{"n_layer": 8, "d_model": 128, "n_head": 2, "n_kv_head": 2, "head_dim": 64, "d_mlp": 512, "vocab_size": 6437, "activation": "gelu", "norm": "layernorm", "norm_place": "pre", "norm_eps": 1e-06, "positions": "alibi", "qk_norm": false, "attn_scale": 0.125, "bias": "all", "tie_embeddings": true, "parallel_block": false, "init": "uniform", "init_std_qkv": 0.0442, "init_std_o": 0.0, "init_std_up": 0.0442, "init_std_down": 0.0, "optimizer": "soap_variant", "lr": 0.00304, "beta1": 0.95, "beta2": 0.95, "weight_decay": 0.067, "lr_head": 0.00681, "warmup_steps": 200, "schedule": "wsd", "decay_fraction": 0.888, "decay_shape": "linear", "final_lr_fraction": 0.1, "batch_tokens": 16384, "seq_len": 384, "doc_mask": true, "train_tokens": 119100000, "steps": 7270, "dataset": "wikipedia_en"}
Each number is 128 + 24 x the weight over the matrix's rms, rounded and kept within 0 to 255. Layers, rows and columns count from 0. Numbers have three digits each.

# v: layer 3 attention value, 128x128, rms 0.144, rows 54-63, columns 0-127
# o: layer 3 attention output (transposed), 128x128, rms 0.122, rows 54-63, columns 0-127
# q: layer 3 attention query, 128x128, rms 0.0945, rows 64-78, columns 0-127
# k: layer 3 attention key, 128x128, rms 0.0926, rows 64-77, columns 0-127
v54:146122115172128106088146172100138138144078149122153107124166177115150171143100130084112201156103179109104157092121125160076170126140154092104121123135145162137108116120108144123104177085159127127160134070144126144144102059142128099122109083132119133119156125080084155127114106074090144139105142136128208166137147147094144104033098156137111111086136120166183115149134123164135129144099
o54:089118139106181143130088084175144130097150125142120141087126117111173090149131114136104074104156056150117096107149139178178042122098095149174165112135135075080137156146122100119124087167147119072103182180153143153156180191097127169098107193178154065128109127151151086111193175100112121126145081110114098081130175128149140166176118103139123141161114150087065183107144091052111135128163
v55:154068183138127101086111218158130115131084104111136098130058118122165096137109142101167152113174099110106124140130115087137107116104159112134126123097123112114163117145140118152111093122096098135176180079161113128133084124141171150119101130130141116144105167098164096156130112120135133106160148083118130120160082178128169114086111153138138133104127173153178131143146101176206105120144
o55:112143071105121162134153082132125143098110156143113145171157156142132158108135134132080087132098170103123113155141115154124177108180101137147147132161142143089105144095122143120110142152184142153099128135132133160103143152124102126123160115178135106127162112181129159113124138058106126154081099150139140197107121079118111113129167060105122097158159126102063095141090116083120137145100
v56:132150142140114118122150118132149112173131180159160140132132105093106206165084132118084072117145090143115141142114143114101118090104142115090123136127168127158114161167125163124091089129118173140123115182156157126185162113109131100101147128105116146126124114156118149089160148142155155162121135128119116149098163137080139181204119092147116102126111122148144104147160102149118097100110
o56:169121144120122115147113121085106146117153076116153138103083124150123136098169092166160176121140148140125167140143116135167163115141101129167143078112092129134114141092139120137178136100128098175140135106114096145125128107165095150110145135159130089144147140108134146101116112141140055114151116086113113109114143147174104114096134115121134178138146120106121130123075159103141149122145
v57:158095127183086121147157158098075101126121115140133149146155093065141134125173084159083093138154079134145162160155142141135152116135142153165104133111164085071118159121108095164128089124100106116084125170156168121143139129101132103123143139098155118133149113123072124160094025115103159142123109096143144138124137094107162135127109132119159067117167166142215138139153170157119135148117
o57:124106111129173135112136115087120177132137115130154101097082144163149159104038176123162134114105172118130136095167137104142129140117172162134138074186151138158162138160132112117112112086096157114148154075175058104127138125134132142109107125150159183109127133121161112092144147112155123129140143150113090117116132121123090097114170149122056198141135134096051114154131111098158097086102
v58:107109158117173109159114076084148138167116110124129148152145144093102136114098148150094082107150137110116140142110123116112121131104139153128136156109135156179103111109109181123133110143101114090097094164153099180141154154134100108131143101171134148156179084136177152098119098073117157107144105097084084115098123154129118159178119147110098183139115139136113127129108116123125137089125
o58:133176148131103130082148159144138114132147118097119124110102106126124111125166095118200132118120144140162115121173088092136108165136127052144095102093123125094160102147090083157142118128161138138157124164107153094146111124136154139098104160093099101121143128122137123153125098163154108171112156161137126178120125120169073118119100113104183110111155122145082121148119106142125130155171
v59:122114098128131104111122131160101128063152102100106130108140143091166114148157120156092111130102121097109163127121116140115136182147105142218109131144176115130146133117134049126146122118131105106136136161107188089090065099142115123105160128121127110159137135163115151112145091154086119145160180116115154113151108103118141139086148166147150089109132145108156163164113152139138186080145
o59:127146130122145134132117097146141147146112152140112127108117136116129145114105114120123156104125180095182112107134145161174092105069109146087096136191136124110117120168106150088121102128143168117120141112173049138162167128117146107166114123114101160098101128099170116180124156125159141115116073118166124142135096114170100117145132147117099167129105190115124142147149123110103096184141
v60:167130127120115113127115120118161096144141140179177117149140122161168113143133095136124071110159078149149107191110104164122137068084143136108083088166140128105146169146149166168160057159127133105138089109121169100145123105147154120122140122095111120175090123183173116084103132160122131127178108126102109119070109181121124164196136138126142104123102153161191108155133076113138113101146
o60:117105113138094160158143154149089197098151071104080082123082163104127183119137130153126187114129175121116161084128151075098092148150126162156124146082128167152107114091086073097096137127115164188126138088128045156108139140130084108095142120175129127059176126107122107178131128118131135157049118143229169151148122107145120098097161117138131158146155125143101161133070205137121147133104
v61:124112151133102151115142123156105164127136122202145159092134127096122083140165130130142136146100168106132151108139110128109123134105144099134088155163139076151111096154141106084145170059183158132116139098096161106167122117126148118141138153159163137153164139058085170152121132107117153189047084117132120164128155169125121145101147164115159097141101128157166112139097090101082132171086
o61:126145102158135105097097139151159078144172120106112160129105130144134134125087178106071125161139111155151167141167081171120103161165121146125121114110159147114139166104100131163147099185139095130118094154169106139094137173117103111100138102113133084062104161143128109110147129112157107025209147122125117086150130092138140119150108160124116148151154156090112152087151103096162121114147
v62:108153154140103137135152124164126150124111176126140189089081078151108122142166129121170154099113176183112142120129098133112142114091143144157160159158102127082127133089138078147117114125132136170142166123129070188133117156167160155154084116077110150091052163080125070115201135166171155085094172181100135083136103166084138127111136104184113134103090068067062175149052128062103159152096
o62:177148022085101080068126138110079088207107092128111082170185102125104126104113119172074157127141077083134169091094124180109131131175133065085109147138160104119063155123132185102156155130161124087091142117057212078116143107148122122165147116159123075144168116159130135130121129135127092131142111072173151163145123147105123122159145179179130145178150133189180078109206154114163121116155
v63:147119151117132117137140171113129141163096168151148130158129064097095161172096065111120116103141131127134126175096109143113127116087119159163131149098125168137136152083100118147065089161126116147098147127182092157181125166145109116129125058129104158114134131102132117105161109156153193120122150161072155104113116123125116169130089098156109178148116119177099141148127124153120148168106
o63:096160138152160145115142138145155116121128097136121128158082157136103105108154129136139154107117157134121183122118127125123138140145145087094137127127151098096126133124146168096193141088167159114122146142097146125140118084157131146106131145139155081109156113145149100081145145104145033165133106110152123149107129139122120126104152140116135149126122108102115097142112108092114138122142
q64:123138076127138102201171183096120122127124162132110107195149109097093160116133184100105100084131139149159165110110135128160086146136138162166113157113090167145174129146146105098127146145141159126125134140127100105211147113110183116153110090093136146087119125113154089129169100105126155153154133099119186110076125098121100119139110128154100123114090087171127170113093094118091105131127
k64:143178153145108143179141125089069115101145130165125180102113161114094151084120178113100128115123139105159114136113156094135098137129177102119132166171146141146135107152173099156109085169128168109064115127123046092166122093163063155143138087122154141113161103076150130140141080106165069128177142122162129111105122139125123148131117133106160109143144129156129105120145119158135110143153
q65:093110119125153131076098108109127116163152105141135155150141120130108115118132147157162121147128149140131099139133148133140162119127107146094121080133175122097103136142134134107156098114132096127132147160193090135165173137148183130100105163115138168129130128094104181165124125099155128088138130106120127149114096089134135127105172112168117132155132117125123136134120148114140101134090
k65:157086112115131124096125115150187147115118176097102090126142153107133126125103164153142108141127127098118112132180130170125157110128152144129096135070125212118160108166105130120122060129122125132100139147189151161134157131104123103127120165128133190129133139127125120126102109143115188119114133176122071123148144150151127147119128128136139150136098130108080099138089130198130127135111
q66:158113140129095181131132098175116165142130101146181132075119136138128127131145116078152127107118099133134110124173079172131100145135157127149093112137115129153139120132118137131128128143138122095116133092116183128084132100156049125121158140126153123105103160116084106160113128141113118149103117094125092099109136157149118153131163144095150149162158129126116091135139134159169155094133
k66:107120094133145159140113147110077119173162124139165172142141152079189116150149097153121099088134130153129124156165113135106090083118128136183142089108105121152127183125098149134158168110134075118149160109129136121112139143107189128135108139151172118131090155114145130113143149131133115137145138115089117154118139096099134082137118135137113107117122109112188135139124172134094118139117
q67:151151136120159120103110126127131098120111124078133125156141116093082122110127124156159125158109144118100105102141148140117174143088128114103177128156159145126114113146112113089112149147163145126124124182120149129128122160132153142108086163123151131112109139079137165124120152124125137082154130097128125101115079124146107125111169074147118116120112099112111129145143119157104114143121
k67:169112102138147107110079103103139127109108154097108100163154122109129109129097154157144152137111110145143118118139124149092172159125129120106119132122113167164167124136122109130085100126156134118084128146140162174110098131114096122121122170094129146145106122154137131133106114147134172130119125142147064115145110136147129141106106122142094163124117105127089133122154130178128083124118
q68:068117136107104145150143133086157163136093074089123131167175146158124101074136110160192119168122144111114110103110147128128144085101113103114185129135140089105131099130083096105106167170130156129082122210148111150113115116101102163111147169132155167146099099089118134121106126147112148077163098142097111125126117111130150117099153104146158086121083114123113071130106118141094120108128
k68:134117090133124096112107111095203085124124144087145134142176137118119076100112183162161114141046082153131151140100109120119158106126155115130176135151128142176147098116092095105069115150137187085130155135135137170132132149098183143101113069131149124152121151132134118124116094197116182137114137159132105137130192139154107165141101147120121166101090132116095128115159130140102108105115
q69:144090141107177087128126139110166119101152129148138145110114117152125174099114149124137137179102144138122126133081148142135188123141121100156134093183157083163138130121143121112075138134144114157113087092074117112128086165125090140114146183112151087121143189110156121121103178185125131123169108159096112114162141106139108118163064110121137125127126106124107157118150112124125140163070
k69:117125107148166097093096128154163110108133053153151104108153088139114169120135125125120194141121130128128130127108165162132172155117133096162137113173185041147156107169141099138076168174132082106144076143103187084093123199132123137105139102133133090131172148129105124105112161115085125131146085104104091109157139137175140119140128133156127113111101055119163117088134115117127148148086
q70:088135081096169131104118128153144100181146168158116140212143122058143118098095144148118099138084160102147191115126139161123125134096170117137137146102160111126166133163132140113123135138140123155108133162144136071105165154105188121153138138139175155130117129078119112083145152131122169097080120112099156148113081137132147109153131107212142151117097114146169141150090145131099061164091
k70:168126126109149160118142104137124156114114132150070099144172179119100123084106161177129097152100163111113145113143165159121119134122158135125112130108145157110169151111121117108132122144113166109084139163157097146088101147113118116144189118086131150099101121130136113118102176141124127114102126146203120101143163135170132155119119133115132138145123147135091072093100140181221124141096
q71:087109094159135135132118169145131089163107109119097064161160088143135108124142156142098117118120080133152133099140141169129140121090113143156160165124158119102055107123114093067144139144135109102053129163094149076144098117099170113113097116135142156126125130128177106075138126117101181097140102093124196135125153133112184108166155145196115134059150118135102162128158130136115059098094
k71:112095173127137075096114113101145133111119141119136113137145117136181120160087167164185152156132109136087130113158121113122175165104097138086185085137117159138156064119124086133133078117134136127093120156158157109136122136154079129110118154083138128126109107132153118143093116104138172144116126158133104112107152111156118140118088121188125134105152153147111139121141121141118083098124
q72:083145120126134146167133133148180085133110151145103097186137126124162142096098170148080089166119079138140149152119149105164141139127117131121125150131148135131156121075119132104157161110101136124087132135097141096147124118131123086136159107139123136129114162134138107096152104161086173101133137139122145134172159167114174103156056130155149119098120159143177160151101125134079078145137
k72:108156130095120140111133096149154098122123107152109095125112131132120140118119163087182120142125120128127104133143138135116120155140136144080167107170143126122175064112171137082104123154104116115117122145156132096114126168142136107135120102099119101136142102149137135167080151125130135158133147137131134108087161121147099157167094123127135146104138189125127088130137076131150079128131
q73:100118100165106094152101135136102090137122114095124101113161118109175141055125146160095137151091087094148149139115132161139136126100121094175121166089170147161107177121153131109146099136123162127138157138119122100155159122106154138123126128134116171162102161146140118126157145193143183098126095142133186147144102111146165108148089124160178157133152116146124145136064150167147109167102
k73:153128154158112134096137113107138110129152078170087110082107117140124102079132151157117118093098156077090116167129122120143141141103115093140201089115172103122096165100105115127120150137079146100111139138148150124100141112113170165119103147172135093174128103098116112132185163108107129121094123160153143129087124147137138117136147133152154135134123127114103132173125109118179112130134
q74:166162108130134116201143137115142122089123173120141109174125119108172142136092122153084121130088109109145184158125101098143145158162157079115102147099092129172169109096118127134103116149113140127131109108101104113128101145118090108147159105142116089126121161115126078126104093156094158112101134126136104113168130208165124159158091131145151135121087119121150167126083142108122137128174
k74:096181137094100157160147147128078108107108115140125128139088130153089113145118142121139132130163110138161121137102122148107114150185140125109101160141142098130131101107172150123143154144123121126126104141092105120087115142160097121140138080077101132075127129138091138131104135093110099157133131035137155120114153132086140167161148084131153092125143110120154119104204109137159167122080
q75:152154135083126105117120095106125124090146123101138146090106111129142126120120127122148158138157122131139095158128121078136161160157159109124136101146092118158171127109121136150125116113123131107152130083095125178104104123127063118134160151120116055134134151120134164117124132116163098110148127115117057135124151161110099180097094112082134130129136134106136127132174143139147150136145
k75:099148126107142155156118152135121101137159096115141113115109100132131156129176100117120177099164121147164140155094117142083130129124148118118104128165133114120145135122168137120148149134117093112158158149076155109140144187139121132151131126124117107130133156161120135156120156128128100133146128070097137134100124117088103148144128107137143124092143109127167191161125130104119156148112
q76:128182165086103116094114102168173150150164130121130142153118130090109127159056108135136152169142134106068148111168125154095149114117114108087148157113113127105123097160077179125097120117159101082135131112144196101109157126129135149141141171155157094096125117117103099095124154085103141141092143149103141108127100165175121141147105132122095111112093171136135106161169163123124079150122
k76:174121139086133132175142137100114130136109140174088113146157160146113150104084126149118145173101157131138175124145155140079097117117141118124126073120114159109116148064099150130123159139134167111088167167110168167097112097095081137120176174135143081123108142107135135145141194170125139118122127150141137099105124155138130151114089144063106104127132169147107097066159178145104122140142
q77:112121147172148167147164121128116148146112106134136126149147131080060125127191109078132153112119174140175116133115130126143124080137141121150146111132147127151174157153157102142113103160128145129127106148147093167149140125074124128131059162102178139107132100074124126109162110103165086142177138100155120093085050133111099119118168115131105172160118109119121113144140130105122167130140
k77:128108150167101175154130163135139113144119147120106175147131126096138089127209148177102108097116119169163097114051120116106086139148185143160103141107148100171139145155150138170120100082152193112126093128113100127124119075128140151123143056148134141127130103097128126063149090125126099086148130139136127118119130108084132122101131138133118135152129091087125152106139173149132136132112
q78:148135156108107098076141124109107182075107125114120128076116106121105085137140105117163150121151173120083105150141103088147117137123121140126141147112107141098117143156130126137110114106146149145173139166154163189133119151139125158096122149105092099141139086149134147153095149124189118130154120125146122157096128103115079151073172089095139084145122139102126098118149130119145166134140